{
  "head_dim": 32,
  "norm_eps": 1e-06,
  "positions": "rope",
  "rope_fraction": 1.0,
  "bias": "none",
  "parallel_block": false,
  "init": "uniform",
  "init_std_up": 0.0442,
  "optimizer": "muon_variant",
  "learning_rate": 0.0023,
  "decay_fraction": 0.716,
  "decay_shape": "linear"
}
Each number is 128 + 24 x the weight over its row's rms, rounded and kept within 0 to 255. Layers, rows and columns count from 0. The size above them is the row's rms in percent of the matrix's.

# layer 3 MLP gate, 320x128, rms 0.115, rows 121-138, columns 0-127
size [100 103 104 100  98 103 105 101  95  89 104 101  93  97 102  95 105 113]
[[148 184 137 152 121 124 164 107 113 111 148  84 113 119 108 124 109 147 133 125 107 162 132  70 113  87 101 122 156 161 101 119 130  98 112 128 133 104 157 127 118 132 165 127 111 151 145 138 129 124 150 128 133 135 142 103 116 152  86 103  92  97 106 154 132 152  92 112 128 146 172  92 133 125  96 126 171 123 118 128 129 174 151 117 129 117 153 169 156  89 109  93 136 153 157 134 154 139 142 149 157 136 159 145 156 126 120 118 120 185 100 104 189 128 100 122 111 149 143 101 102 131 108 133 101 127  79 102]
 [132 103 173  76 144 135 152 122 141 106 153 153 136 134 117  86 140 120 110 149 137 111 139 148 156  60 105 140 147 125  95  93 158 100 142 148 138 142 157 152 107 121 162 101 133  89 157 139 114 147 129 118 137 131 118 126  81 151 110 150 154 168  98 138 127 139  92 117 101  88 127 152 113 150  95  85 145 117 150 144 146 113 141 124 141 192 154  96 130 112 110 148 112 117 117 114 118 102  85 120 130 124 132  82 121 133 105 118 195  94  77  97 159 138 134 147 123 129 108 117 142 101 142 108 148 139 116 129]
 [113 153 143 107 144 142 117 157 127 106  99 110 172 115  67 151  89 125 115  91 111 124  73 146 134 106 146 171 131 149 122 102 101  95 142 101 137 119 155 158 135 120 122  96 147  78 121 122 174 119 144 127 110 122 134  98 137 127  95 130 116 124 166 150 175 143 175 138  75 120 137  92 117 127 109 137 146 172 164 103 191 105 111 119 140  99 151 127 127 132 122 110 106 138 129 156 135 127 113 129 148 115 113 152  78 141 140 103 153 119 125 148 144 141 108 164 133 134 170  87 156 120 111 152 109 117 103 118]
 [155 164 116 129 137 122  97 150 127 101 117 107 176 172 125 149 114 155 109 147  93 106  74 105  72 122 152 175 148 127 110 132 104 112 143 137 124 114 124 101 145 109 135 137 124 132 106 140 154 117 156  99 135 144  86 122 126 141 115  81  93 116 183 122 145 126  98 133 124 117  86 130 131 122 119 119 118 133  99 197 112 146 191 121 109 132  85 122 124 109 158 149 121 122 104 127 120 146 118 161 113 143 109 110 143 137 134 131 102 137 161 120 134 104 123 168 150  69 147 125  74 118 131 154 149  97 108 123]
 [132 109 142 125 149 131 190 101 121 121 155 124 147 110 148 172 126 143 172 139 155 119 101 163 132 152 102 124 129 148 130 125  96 106  96 170 145  93 119 119  74 143 151 158 117 143 133 126 145 156  98 129 117 152 167 100 127 145 136 133 192  97 105  97 125  86 149 123 100 109 147 122 132 138 105 130 114 114 151 154 140  90 105  86 165 150 189 132 147 119 104 103 120 139 100 167 116 160 155 143  95 159 138 118  91 124 135 116 107 138 101 116 157 161 161 116 125 105 117 153 129 129 107 119 103 108  87 125]
 [147  87  92  72 133 110  99 177 121 121 150 138 121 137 104 110  79 111 121 132 138 153 135 106  90 141  93 139 156 178 108 150 122 125 146 139 101 156  83 130 103 118 135 133 118 157 157 146 117 141 176 137 153 166 134 100 163 196  91 129 109 112 122 114 103 124 143 123  79 150 136 140 120 142 150 119 154 120 152 174 135 135 119 152 173 164 103 177 124 106 127 105 148 123 119 110 134 101 143 135  71 133  99 118 152 150 127 131 135 134 153 127 119 134 122  95 109 122 107 111 129 134 145 116 137 120  84  94]
 [133 152 127 109 108 108 134 208 113 184 124 138  88 138 158 165 123 134 133 105 132  98 113 150 140 169 141 146 124 114 136 104  68 159 159  92 109 178 180 109 161 125 137 146 115 151 133 118 153 182 133 126 124 148 123 114 136 147 141 133 105 122 120 105 119 129  86 150 155 129 131 130 136 140 111 135 149 139 113 103 105 131 133 160 139 137 118 139 111 126 105 138 150 131 179 165  92 138 117 145 138 171 152  98 141  85 134 114 135  92 154 134 141  98 104 133 132  73  97 148 144 132 121 118 147  82 116 148]
 [125 112 132 149 104 150 123  94 134  89 115  54  83 143 146 119 117 117 144 138 104 106 117 103 126 127 161 129 151 166 105 121 147 105 125 128 128 145 120 131 133 106 104 153 139 125 116 152  76 142  99 115 145 157 152 147 169 149 133 132 110  75 112 148 148 117 140 113 124  63 174 114 144 130 118 115 153 122 146  98 128 120 134 111 110 173 100 133 115 144  96 147 110 196 152 110 120 109 130 141 163 131 118 126  86 145 111 180  88 105 106 157 105 136 145 148 105 101 108 124 113 128 121 178 149 111 105 104]
 [107 117 101 146 100 164 103 116 129 103 152 124 134 160  90 117 135 125 151 149 106 109 134  69 119 162 150 125 168 121 112 147 130 107 124 109 131 127  94  97 151 134  95 147 143 155 143 130  78  96  65 114 137 145 140 115 154 138 132 122 140  88  90 131 120 114 103 111  71 152 132 150 114 138 150 110 148 155 134  90 113 136 136 112 140 120 139 120 186 120 115 112 107 165 170 123 119 148 120 157  61 127 155 125 133 136  91 135 149 125  96  99 151 128 111 172 109 113  89 122 138 133 134 166 167 137 167 126]
 [145 103 113 138 120 147 121 112 132  99  89 105  88 111  86 127 148  98 134 138 115 109  94 149  97 154 154  89 116 165 165 107 150 113 107 133 130 156 153 141 124 145 158 104 118 174 113 136 152 188 108 152 146  90 117 131 159 186 116 114 132 123 131 169 127 164 124 121 108 134  86 112 111 132 141 148 124 124  99 149 149 123 126 125 154 135 121 143 164 128 137 101 152  64 107  91 138 150 178 156 138 112 126 145 141 157 108 108 157 129 113 150 119  81 106 102 159 130 107 126 144  94  81 152 110 114 121 152]
 [152 131  96 131 120 118 150 189 172 130  77 100  92 142 172 140 123 120 120 155  71 136 165 127 127 130 153 134 111 161 107 123 140 136 138  94 165 144 128 153 101 130 109 129 120 137 153 110 181 111  69 139 143  82 110 105 109 137 161 152 121  78 139 144 118 123 119  93 128 134 121 115 104 135 144 135 116 155 122 183  90 155 122 154 146 117 153 106  82 123 141 133 114 116 162 131 140 123 138 115 150  95 122 132 149 110  93 154 154 143 119 128 137 147 153  99 127 117  94 110  94 118 181  95 151 130 121 122]
 [131 140 160 102 125 146 153 130  75  95 145 118 125 120 160  92 139  87 105 120 141 146 126 127 144 118  93  96 113 159 143 129 167  61 136 140 104 121 129 124 101 171 153 141 124 156 123 110 143 121 121 148 152  84 108 162 138 165 141 121 134  90 128 126  95  96 134 100 138  97 106 115  95  98 112 136 130 106 104 156 157 102 155 165 115 137 124 138 130 123  81 160 124 180 113 109 148 122 135 123 123 135 155 107 110 106  95 130 142 133 121 125 100  58 127 167 129 118 139 146 113 124 115 181 170 111 158 100]
 [129  99 116 155 120 185 110 135 122 173  73  82 142 148 129 149  73  88 114 133 128 178 148 164 136 165 135 146  89 147 123 120 130 136 108 137 158  82 106 120 126 159 163 131  95 149 134 138 100 133 144 165 141 119 106  91 122 128 154 136  99  92 131 122 133 121 133 124 134 174 112  87 152 172 106 153 158 124 111 134 140 110 109 132 120 129 153 102 147 146 113 110 121  87 158 105 176 150 160 136 116 117  74 133 167 132 160 116 137  96 127 141 109  84 136 144 127 137 135 119 118  99 153 112 126 139 122 115]
 [155 140 121 102 144 111 110 164 121  91 113 129 107 127 121  93 139 133 109 117 173 165 137 116 115 105 146 127 123 137 111 141 101 154 110 105 148 103 153  99 120 150 158 138 113 126 167 128 144 146 141 153  97 179 115 123 166 151 161 161 111  88  60  90 124 152 106 160 147 111 135 154 148  96  85 148 171 124 178 169  74 154 136 130 145 106 146 109 101 137 133 105 103 134 121 126 129 137 145 117 151 107 139 124 146 131 140 104 133 134 119 104 156 144 108 168 128  88  87 183 128 143 134 142 151 131  96 147]
 [104  63 142 135 146 127 116 116 121 128 147 186 127 170 115 101 140 108 168 129 112 128 129 104 105 155 133 133 113 109  92 113 118 120 138  96  87 119 103 145 107 134 106 127 128 128 136 134 103  86 119 145 139 132 110 102 174 133 162 149 115 136 163 114 115 111 130 160 150 135 183 118 125  97 153 123 164 154 113 145 133 177 122 144 119 110 148 150 124 144 176 104 149 167 100 112  96 105 139 153 164 128 172 164 142 153  87  95 120  87 134 153 140  96 112 135  93 116  82 134  91  96 140  98 117 138 125 128]
 [134 125  80 115 158 140 130 115 163 103  75 151 137 155 115  97 117 155 123 139 113 153 137 129 148 111 113 119 146 146 164 130  94 159 138 157  78 136 139 123 116 116 141 127 152 168 162 133 138 115 158 106 125 131 150 101 140 125 125 125 115  94 109 119 132 129 125 141 127  89 163 121 106  82 125  88 130 172  97 147 151 110 137  97 145 136 153  94 127  66 109 122 148 124 147 117 117 145 100 107 157 159 154 143 150 124 118 169 172  72  88 145 149  93 118 132 117 104 116  61 114 110 124 112 158  96 132 149]
 [121 122 164 158 125 140 159 110 151 115 105 136 130 155 137 126 139  91 139 118 127  90 185  64 108 110 106 140  86 120 138 128 100 134  62 146 128  88  90 103 143 157 135 137 124 144 114 131  90 139 150 147 176 125 106 106  94 110  89 143 106 126 118 118 127 126 102 136 110 145 131 136 124 131 152 106 148 106 122 162 128 116 118  79 116 140 147 156 160 135 103 117 133 132 131 106 112  89 115 106  96  78 160 182 140 122 143 113 146 176 125 126 132 141 132  91 149 130 119  94 140  85 104 116 170 128  97 156]
 [124 103 103 106 146 146 117 137 125  76 150 160  76 111 132 121  81 111 123 108  98 140 139 136 105 106 154 108  82 138 169 122 156 112 112 101 150 123 144 136  90 145 141 136 129 122 115 141 162 143 169 128 150 145 117 148 155 109 144 126  97  78 134 112 137 156 104 111 166 111 165 151  94 112 115 128 113  87 145 131 106 126 136 136 110 154  75 130  97 138 136 107 110 176 138 108 112 132 157 144  37 119  96 155 137 111 104 126 152 120 141 143 123 167 133 109 125 140 158 109 128 112 111 120 118  83 143  94]]
# layer 3 MLP up, 320x128, rms 0.116, rows 121-138, columns 0-127
size [100 104  93 107  99 107 104 102 104 104  97  99 106 101 101 102  96  97]
[[132 119  93 121 128 165 105 124 113 159 105 136 134 118 122 126 145 118  99  82 145 132 140 151 166 138  79 140 158 127 105 143 181  95 124 158  90 137 125  92 105 107 137 160 164 111  76 115 175 117 130 131 141 159 109 107 162 114 126 142 164 170  84 145  90 106 118 129 154 142 147 135 127  95 153 170 160 149 132 124 102 111  97 121 115 135 177 127 129 176 118 150 115 146  94 155 105 142 154 117 142 120 142 135 106 158  87  97 139 122 133 115 128 165 128 141  99 110 141 147 140 151  76 127 150 133 128 166]
 [138 188 130 145  90 120 116 127 105 163 108  99  91 160 136 147 105 125 134 115 125 128 116  97 101 158  83 105 110  92 156 113 154 159  91 127 148 121  93 144 129 146 149 146 151 136 110 112 131  78 129 142 126 162 154 138 157  80 162 129  93  91 138 149 112 132 142 113 132 144  75 148 114 138 169 140 118 121 101  99 112 130 119 113 131 109 175 139 133 112 139 107 150 133 151 156 101 102 157 117 146 103 149 132 153 116 120 121  79 139 159 131 106  86 124 100 164 131 144 110  75  92  97 106  90 118 144 130]
 [127 169 134 122 148 138 123 133 135  93 140 140 113 134 115 165 104 125 136 100  83  88 116  94 120  77 157 154 113 163 124 123  93  91 127 112 151  88 132 125 110 163 113  93 133 103  82 103 122  93 129 123 118 116 120  85 130 137 128 165 104 106 159 108 154 109 133 143 114 115 155 124 155 122 111 162 141 160 164 102 131  94 122 111 170  55 174 107 124 103 110  89 131  96 122 120 156 119 157 137 160 133  98 125 119 107 134 121 167 164 131 132 132  74 126 130 137 144 154  91 139 135 124 152 166 123 116 134]
 [136 170 176 134 131 143 132 135 165 119 127 103  73 141 123  79 188 118 126 126 114 112 161 144 145 137 148 133 116 147 138 123 147 173 101 142 157 138 111 106 107 168 155  98 159 113 151 167 124 126 115 126 100 138 168 134 123 142 148 145 146 127 117 155 100 138  91 120 156 111 119 128 104 117 124 153 148 117  99 164 200 177 105 135 147 148 121 149 119 132 100 123 154 136 157 114 165 126  95 112 141 156 118 163  78 113  96  96 133 113 121 157 113 121  91 137 116 140 130 131 145  76 119 109 167 122 138 138]
 [171 173 150 127 122 166 115 107 128 106  99 105 121 144 152 100 158  96  75 125 103 152 146  92 128 112  98 129 177  95 100 146 137 135 141 130 120 130 128 121 157 142 150 116 135  92 139 110 124 115 136  97 167 151 147 164 109 133  61 107  95 132 115 164 150 140 119 122 151 148 165  97 134 144 134 103 115 134 103 125 155 136 122 100 160 129 140 102 143  98 154 114 131 136 131 130 100 109 117  99 196 135 128 102 132 177 140 136 137 119 139 135 108 132 119 106 134 191 120 112 140 123 138 154 114 201 115 116]
 [140 147 169  95 125 140 111 155 105 103 122  94 131 160  93 108 111 148 110  96 167 134 142  43 118 159 116  90 160 195 121 129 114 115 112 160 151 156 137 138 123 143 153 123 169 138 145 121 109 114 157 120 127 142  91 103  83 175 116 113 117 113 127 118 100  99 136 126  95 138 109 112 118 172 125 138 104 105 131 127 152 168 111 145 114 111 171 135 116 131 112 109 175  96 112 192 139 119 124 152 123 140 177 136 143 107 140 106 116 137 146 150 143 151 144 134 131 122 106 114 134 138 130  87 127 136 126 110]
 [107 147 122 149  73  92 142  98 127 160 104 143 149 110 106 145 165 144  69 145 132 100 130 138 119 106 132  68 123 115 112 141 137 110  86 131 145 121 129 116 102 107 137 162 141 119 146 119 107  96 108 164 109 163 120 155 161  95 160 150 138 146 126 159  99 157  96 152 113  91 181 100 125  96 154 107 148 165 147 133 100 120 132  91 109  97 142 135 157 170 123 128 121 132 101  77 147 102 126 149 135 100 149 112  94 152 130 105 130 113 162 100 126 143 160 118 121 158 114 114 128 116 131 130 175 128 160 117]
 [151 131 149  88 186 119 138 165 111 163 119 198 135 110  70 102 152 137  86 126 126 107 151 167 133 150 111  98 158 106 136 138 132 136 135 124 109 139 129 120 122 106 111 116 159 139 163 120 135 153 126 133 120 146 134 104 101 141 120 162 107 131 116 130 114 133 123 142  90 157 136 135 132 107 133 151 114 119 104 125 132 114 140 149 147 122 145  97 188 135 152  93 123  90 130 125 120 104 128 146 139 131 149 122 191 137 141  86 171 170 133  99 162 159 114  82 110 151 122  87 116 112 120  93  86 156 158 150]
 [ 99 116  93 146 167  78 147 112 125 138 106 127 186 152  96 119 126 162  89 130 100 121 154 111 145 135 151 115 110 127 130  98 151 124  94 144 188  97  95 126 127 107 133 121  88 121  98  98 170 135 144 127 192 129 156 129 139 115 139 152 144 150  76 127 149 117 106 101 123 167  91 116 144 183 131 119 111 141 129 123 151 104 140 109 153 115 101 135 126 143 141 141 120 137 146  95 108 143 157 166 113 153 130 113 126 126 128 133 144 124  99  87 106 112 188 155 127 137 152 118 116 130  86  83 122 124 138 138]
 [105 129 117  86 130 152 124 116  92 142 132 126  87  92 125 114 156 125 159  77 113 137 116 148 135 134 132 101 110 119 121 152 155 113 122 126 126 140 124 121 152 110 169 116 126 104 123  77 153 179  83 129 143 151 133 134  83 112 133 139 110 150  88 181 111 151 150 122 113 161  84 194 102 154 168 131 154 154 100 153 149 124 114 117 153 133 128 143 117  72 187 122 143  93 147 111 144 164 154 128 129 138  81 137 139 116  64 113 130 115 140 124 108 141 137 119 115 105 129 154 129 130 125 154 111 114 116 129]
 [136 131  84 137 131 121 173 125 160  96  93 127 105 131 138 134 141 145 108 117  93 132 120 115 116 122 182 161 125 133 124 119 175 124 138 102 139 121 150 169 102 166 135 100 128 148 110 108 146 111  70 147 149  82  93 106 126 179 145 128 124  96 147 125 142 135 101 100 143 152 147 115 137 122 140 121 113 163 129 159 126 160  88 139 167 102 125  90 112 155 173 152 105 115 167 149 117 131 137 149 152 124 128 153 153 125 110 131 174 106 110 144 144 146 185  81  84 121 122 129 129 150 132 124 179 123 101 137]
 [131 118 129 157 155  92 129 146 190 109 118  99 109 114 129 126 127 144 139 158 137 122 151 134 127 121 129 138 166 121 129 105 158 130 123 164 152 183 125 132 124  88 127 148 157 100 173 157 127 131 120 144 146 130 196 126 142  99 123 155 131 156 114 133 165 136 165 132 136 117 141  99 105 144 103  84 169 140 105 106 143 120 132 142 155 129 117 112  87 134 137 115 109  98 169  98  92 113 119 130 143 132 124  85  97 168 119 140 156  89 120  80 194  99  95 109 115 138 137  95 147 137 103 137 138 129 175 131]
 [133  83 129 146  86 175 104 136 114 159  42 134 144 120 108 110 110 147 113 149  94 154 126 140 112 141 171 149 123 104 138 103 149 145  91 121 132 102 145  97 115 133 139 138 130 104 158 117  89  99 148 122 113 133 120 143 128 112 143 148 125  99 132 138 130 143 110 146 103 202 136  91 158 143  89 168 117 161 104 151 129 143 143 126 149 112 140 113 141 133 102 121 104 126 119 116 154 175 180 137 117 126 106 147 178 132 142 103 123 139 115 110 132 105 168 117  89 153 150  96 124 123 109 177 128 154 114 136]
 [110 143 112 148 115 132 171 117 129 122 105 147 126 118 179 186  84 111 139 105 119 104  80 102 145 146 108 139 123 122 126 125 131 104 130 185 139 129 125 126 120 205 126 109 129 165  85 141 117 108 113 122 109 129 138  93 117 139  83 150 121 116 157 131 135 104 131 147 112 115 124 164 105 184  96 172 132 162 136 114 126 100 121 125 129 117 143 160 139 125 146 135 134 141 144 171  67 129 163  99 123 111 145 149 176 111 115 103 118  96 119 130  93 154 100 106 134 128 133  99 108 113 141 150 172 111 106 119]
 [166 148  98 103  87 104 136 179 104 127  93 116 160  68 123 127  98 117  98 126 119 101 139 138 102 128 107 173 148 154 156 132 157 141 127 155 159 131 143 132 164 162 146 113 142 133 137 139 136 148 128 133 136  95 170 147 106 132 115 133 143 127  98 123 153 164 108 120 156 126  88 108 157 120 110 109  81 120 129 126 131  90 138 129 132 123 101 105 128 117  80 138 115  66 154 143 118 124 134 107 101 108 118 131 109 138 178 165 131 166 141 122 118 149 141 115 124 151 173 120 191 150  82 137  99 133 121 153]
 [113 148 155 110  91 100 164 111 118 157 152  98 132 118  83 152 116 104 151 167 148 126 107 162 127 169 181 107 127  93 160 154 135  78 118 115 100 163 108 159 144  95 122 173  94 115 104 131 138 126 108 126 140 137 117 138 137 118  87 137 149 169 182 153 157 110 124 116 122 102 141  99 140 165 108 118 119 135 134 150  98 148 109 108 156 104 122 110 138 125 162 145 119 103 121  93 138  96 147 159 141 109 111 138 116  95 157 136  94 113 104 137 121 134 120 142 173 113 122 132 153  77  94 105 136 149 159 101]
 [114 125 146 138  91 132 136 135 118 142  83 121 148 134 135 132 182 113 160 122 115 109 104  70 115  99 117 108  89 146 163 144 115 131 130 134 133  74 138 126 126 170 139 152 120 129 104 125 111 146 158 132 172 157 135  85 135 115  97 165  97 148 160 137 108 102  76 139 102 142 125 131 139 149 157 101 169 119 105 140 102 146 174 131 118 119 160 122 119 158 111 102 147 157 116 117 127 115 152 144 113  71 147 149 144  98 173 132 133 140 120 138 118 140 130 115 187 148 111 120 144 104  96  99 174  92 104 148]
 [119 129 109 151 137 123 175 115 100 109 118 139 188 118 121 158  98 111 126 100 124 107 130 130 113 112  91 143 150 117 104 138 120 136 121 113 144  85 144 143 133 127 134 156  79  81 140 133 110 128  82 112 159 125 135  91 151  93 107 127 108 135 135 128 105 134 153 112 140 127 150 104 137 134 119 117  87 135  92 149 114 176 109  89 119 141 127 197 125 111  93  98 156 116 118 113 126 130 116 130 126 119 153 130 130 117 109 128 109 160 155  90 162 125 198 197  84 132 134 130 104 144 128 145  92 124  79 119]]
# layer 3 MLP down (transposed), 320x128, rms 0.111, rows 121-138, columns 0-127
size [ 98 102 102 105  98 105 103 103 101  98 102 100  99  97 106  95 101  98]
[[132 126 153 133 149  84 145 119 154 118 131  96 109 172 121 119 126 129 146 158 106 132 107 117 104 102 157 109 106 158 142 112  85 147 109 125 147 114 160 185 132 139 137  85 114 167 163 145  65 118 104 129 130 103 126 131 107 167 128 103 111  99 185 129 128 120 110 129 115 122 118 115  83 181 106 128 108 141 123 130 154 158 126 152 135 133  89 125 150  95 139 105 170  80 168 135 153 121  91 136 109 131 117  91 144 108 146 162 145 120 114 158 132  94 152 127 144 167 112 103 119 111 160 132 112 109  94 104]
 [121  97 156  75 115 132 140 140 139 138 136 122 137 168 129 118 125 110 167  89 123 122 124 147 107 102  98 123 110  92 148 160 136 140 120 137 114 162 111 145 113 109  61 110 124 103 160 166 109 122 130 133 129 106 168 149  94 114 114  95 159 176 133 111 127 116 111 147 118  95 123 148 103 125 112 114 124 113 120  92  99 160 118 130 117 135 107  77  95 127 114 113 115  87 160 153 137 119 127  89 139 100 105 109 139 119 104 125 158 161 121  94 198  87 109  95 154  85 118 109 149 141 102 145  92 153 115 121]
 [158  96 125 153 114 125 127 111 147 136 154 161  84 139 132  84 161 117 121 156 156 138 172 128 129 149 126 106 140 105 142 154 143 187 144 143 109 142 104 119 134 150 171 123  93 201 150 130  93 167  93 131 146 136 128 161 150 138 140 147 129 148  85 122  91 117  93 149 132 114  87 154 134 148 132 123 126  92 113 156  62 154 138 109 115 139 113 144 128 121 128 148 131 113 132 108 108 151 137 131 100 128 157  96 175 120 145 136  84 165 125 131 105 165 132 108 116 130  84 166 116 120 141 121 149 148 150 116]
 [106  93  81 118 141 145 119 126 109 112 135 135 191 135 128 146  94 163 126 168 150 142 108 111 116 143 100 138 122 116 121  98 135  85 145 120  89 143 156 115 146  97 122 139 107 128 108 102 131 126 133 127 144 137  95 103 132 132 106 113 109 128 164 106 161 123 146 120 105 132 138 146 142 123 140 107 114 148 148 145  72  78 165 127  87  95 126 104 127 110 149 161 104 101 126 140 100 131 161 154 107 114 144  81 196 151 155 127 123 122 136 134 132 173 160 146 140 126 135  90 102 194 167 150  90 138 114 130]
 [ 88  80 119 133 118  98 157 136 136 127 148 151 121  93 130 136  87 177 171 131 143 129 110 158 127 144 150 138  85 187 134  87  95 132 116 109 157 119 127 124 100 133 135 132 152 171 139 146 136 139  99 145  68 136 118  86 138 135 164 126 181 118 128  84 110 100 159 153  90 116 120 133 156 135 135 174 133 111 168 142  92 117 111 142 142 110 145 154 135 158 109 108 114 113 145 156 120 142 140 150 103 144 128 139  86 113 112 112 113 146 125 107 137 146 148 123 123  73 109 159 144 152 106 114 125  84 123 155]
 [112 126 128 161 136 136 104  92 159 130 113 140 111 121 159 127 136 126 133 153  82 105 112 197 145 125 171 165  88  78 137 101 119 135 152  92 132 128 160 130 122 119  96 113  72 112 116 124 135 157 103 146 141 114 174 147 163 109 160 144 114 136 141 120 157 150 141 147 177 130 134 137  99  99 136 137 133 164 126 147 119 106 138 119 141 158 117 137 168 125 159 138  95 165 166  86 110 148 140  89 151 111  88 129 140 154 112 157 140  99  97 124  94 101 106 111 135 139 147 134 161  99 109 158 122 123 133 164]
 [146  98 103 114 116 108 111 156 147 176 109 141  94 146 174 183  76 150 166 111 123  99 148 130 136 157 107 160 109 117 145 146 111 132 174 125 131 153 121 119 128 102 161 118 157 115 118  94 165 169 118 140 152 102 133 130 118 129  77 121 143 120 171 123 138 125 104 108 129 129  87 145 127 145 125 157 123 149 109  98 167 113 138 194 124 157  96 114  88 114 107 124 128 128 181 166 107 129 138 104 113 170 134  92 107 110 142 160 162 110 131 134 134 146 125 162 118  91 129 132 142 122 148 105 104 107 121 138]
 [131 109 128 159  59 133 125 117 147  89 111  62 103 159 138 105 146 111 142 139 147  92 110  79 132 141 143 145 122 127 152 100 169 110 135 128 137 129 110 114 170 111 132 125 125 122  97 147  91 124  90 111 140 135 134 138 155 115 172  94 141  96 121 142 125  74 138 132 149 117 127 124 163 140 137 130 147 167 148  95 143 129  72 127 129 170  87 160  80 135 114 133 124 168 136 133 143 118 113 124  94 127 120 134 106 130 128 184  97 102 118 119  93 116 162 138 135 119 134 146 135 112 134 173 181 135 120 114]
 [175 148 137 102 110 158  85 127 128 101 148 144  76  95 126 130 133 100 147 130 117 108  91 127  88 123 111 144 168 131 124 122  84 130 159 118  77 145 115 120 127 118 152 154 159 141 164 143  77 122 103 130  83 100 109 118 135 138 135  99 136 111 170 125 112  94 121 141 135  95 160 123 105  90 124 154 123 123 111 103 102 134 148 121  90 115 151 106 146 108 131 151 124 127  82 128 109 168  91  65 145 110 148 133 145 122  92 117 111 129 154 142 143 163 123 112 139 101 170 147 122 123 152 167 173 133 122 155]
 [158 125 106 158 119 114 131 117 142  93 121 116 172 140 125 137 109 117  91 186 136 111 128 122 112 108 110 134 139 128 136 113 123 130 109 137 112 112 109 153  95 134  75 182 134 166 137 166 137 107 164 125 123 105 139 127 162 138 118 130 117 119 167  97 145  97 106 129 112  77 148  76 102 125  77 110 116  60 142 129  91 152 157 115 101 130 131 100 137 163  78 158 118 150  91 142 125  79  90 120 127 115 158 128 126 142 177 156 114 108 118 138 153 122 116 151 111 123 117  94 115 142 113 109 142 139 145 105]
 [122 112 156 108 145 133  99 107  96 139 135 124 137 108 115 111 118 124 137 118 193  90 125 124 125 138  66 149 160 140 146 141 114 141 142 165 116 126 139  86 149 122 149 176 125 130 116 152 103 154 186 115 110 177 132 139 155  62 131  91  89 151 134 158 132 128 129 166 107 140 115 130 111 129 124 137 138 103 132  91 126  99 157 114 112 139 159 132 168  99  95  85 141 128 102 103 145 129  97 107 107 125 136 119  97 140 151 114  72 142 164 121 118 120  75 141 148 136 144 134 137 132 119 148  91 123 172 134]
 [128 137 157 125  89 143 171 119  62 105 142 165 155 129 154 133 133  96 116 122 111 190 112 132 107 137 112 122  94 115 116 103 123  80 127 112  60 122 112 125 117 159 141 128 109 157 139 110 144 109 150 136 132 119  68 138 111 133  87 113 127  76 157 137  95 120 120 140 113 128 110 131 130 134 113 179  93  76 110 161 131 115 131 128  77 162 142 143 137 100  92 150 149 174  98 117 145 131 149 118 119 122 161 150 132  81 128 134 112 145 128 139  87 134 132 134 138 105 140 156 105 105 149 142 133 142 115 135]
 [124 176 143 141 137  82 147 131 146  98 194 148 124 137 137 116 129 103 141 123 127 127 121 137 118 111  84 160 152 134 110 173 102 124 165 136 136 137 106 157 142 104 126 146 119 158 114 120 153 158  91 120 135 144 134  85 136 132 110 140 122 155 125 134 122 129 112 153 135  59 132 163 120  77 144 105 163  95 131 113 140 112 123 121 124 168 110 119 127 114 167 130 114 138 122 149 120  90  73 117 120 119 162 110  82 125 106 141 124 112 147 105 116 128  82 125 176  84  90 176 137 116 152  86 120 114 160 126]
 [119 116 124 145 160 136 101 148 120 153 152 101 142 126  67  82 167 148 134 150 124 134 182 144 144 132 139 130 151 161 126 137 162 127 107  90  94 109 137 126 147  75 127 122 131 123 135 134 115 169 145 108 157  93 129 162 115 127 150 102 124 149 142 140 138 142 156 122 137 160 133  88 134  88 173  59  76  79  80 125 157 165 141 134 149 142 102 122 127 122  99 130 133 131 141 113 165 142  99 140 144 169 128  95  98 145 112 162 138 144 126 123 133  95 169 123 139 141 135 121 141 127 128 113  83 144 134 141]
 [136  90 127 104 130 143 172 126 142 134 164 154 130 173 125 132 114 120 125 145 136 124 139 116 113 134 138  97 128 102 125  91 117 120 135  98  94 108  63 150  64 140 112 147 153 111 135 148 112 116 152 148 163 161 108 118 156 129 161 120 125 139 126 108 150  94 119 141 151 137 166 139 119 109 172 115 163 151 125 163 132 175 103 170 126 109 150 142  91 149 135 141 119 168 104 128  99  98 115 146 181 147 145 148 165 166  83 103 112  93 132  99 136 135  98 131 116 135 106 121  89  90 137 113 124 167 137 144]
 [137 122 102 133 127 169  94 152 149 100 130 150 123 127 164 116 135 157 122  84 143 126 166 121 159  68  92 193 140 133 128 126 104 185 121 125 148  96 159  99 119 138 122  79 161 118 123 141 120 134 146 125 132  92 133 138 123 119 138 136 122 116  67 112 126 156 146 121 153 184 116 143 110 120 163 126 127  98 126 115 152  98 157 150  98 148 154 136 117 138  79 126 162 139 109 158  93 133  92 112 148 136 146 131  95 171 109 131 154 131 142 109 114 136 145 120  91 132 143 149 133 176 160 146 131 119 122 167]
 [125 171 112 109 132 163  84 151 136 146 158 125 154 140 113 157 114 160 120 146 135 129  96 168 159 153 168 153 168 118 126 125 130 106 140  84 140 183 155 128 113  94 157  99 114 120 142 142 148 125 108 108  74 139 151 166 168 143 122 118 155 136 102 116 156 143 168 117 132 123 149  93 115 114  89 114  94 149 135 146 160 134 123 144 136 113 115 107 116 140 148 131 129 108 146 145 129 169 126 159 158 155  89 109 107 135 116 119 112 106 124 135 131  88 137 144  92 111 113 149 115 136 182 182  66 150 123 126]
 [130 121 161 117 121 125  93 118 146 161 138 109  78 148  89 121 108 122 126 118 126 172 154 126 131 170 180 120  97 139 115 139 121 141 137 159 136 145 144 127 127 116 142 137 131 150 144 139 181 133 158 164  98 118 141 196 125 122 143  82 144  85 124 135 142 128 121 131  89 126 113 118  94 120 150 144 176 141 153  86 162 114 129 119 120  98 132  95 131 133 142 119  81 108 100 144 146 125 131 125  95 114  81 125 110 146 151 153 175 117 116 176 104 134  92 113 182 129 168 124 131 154 130 114 159 134 161 155]]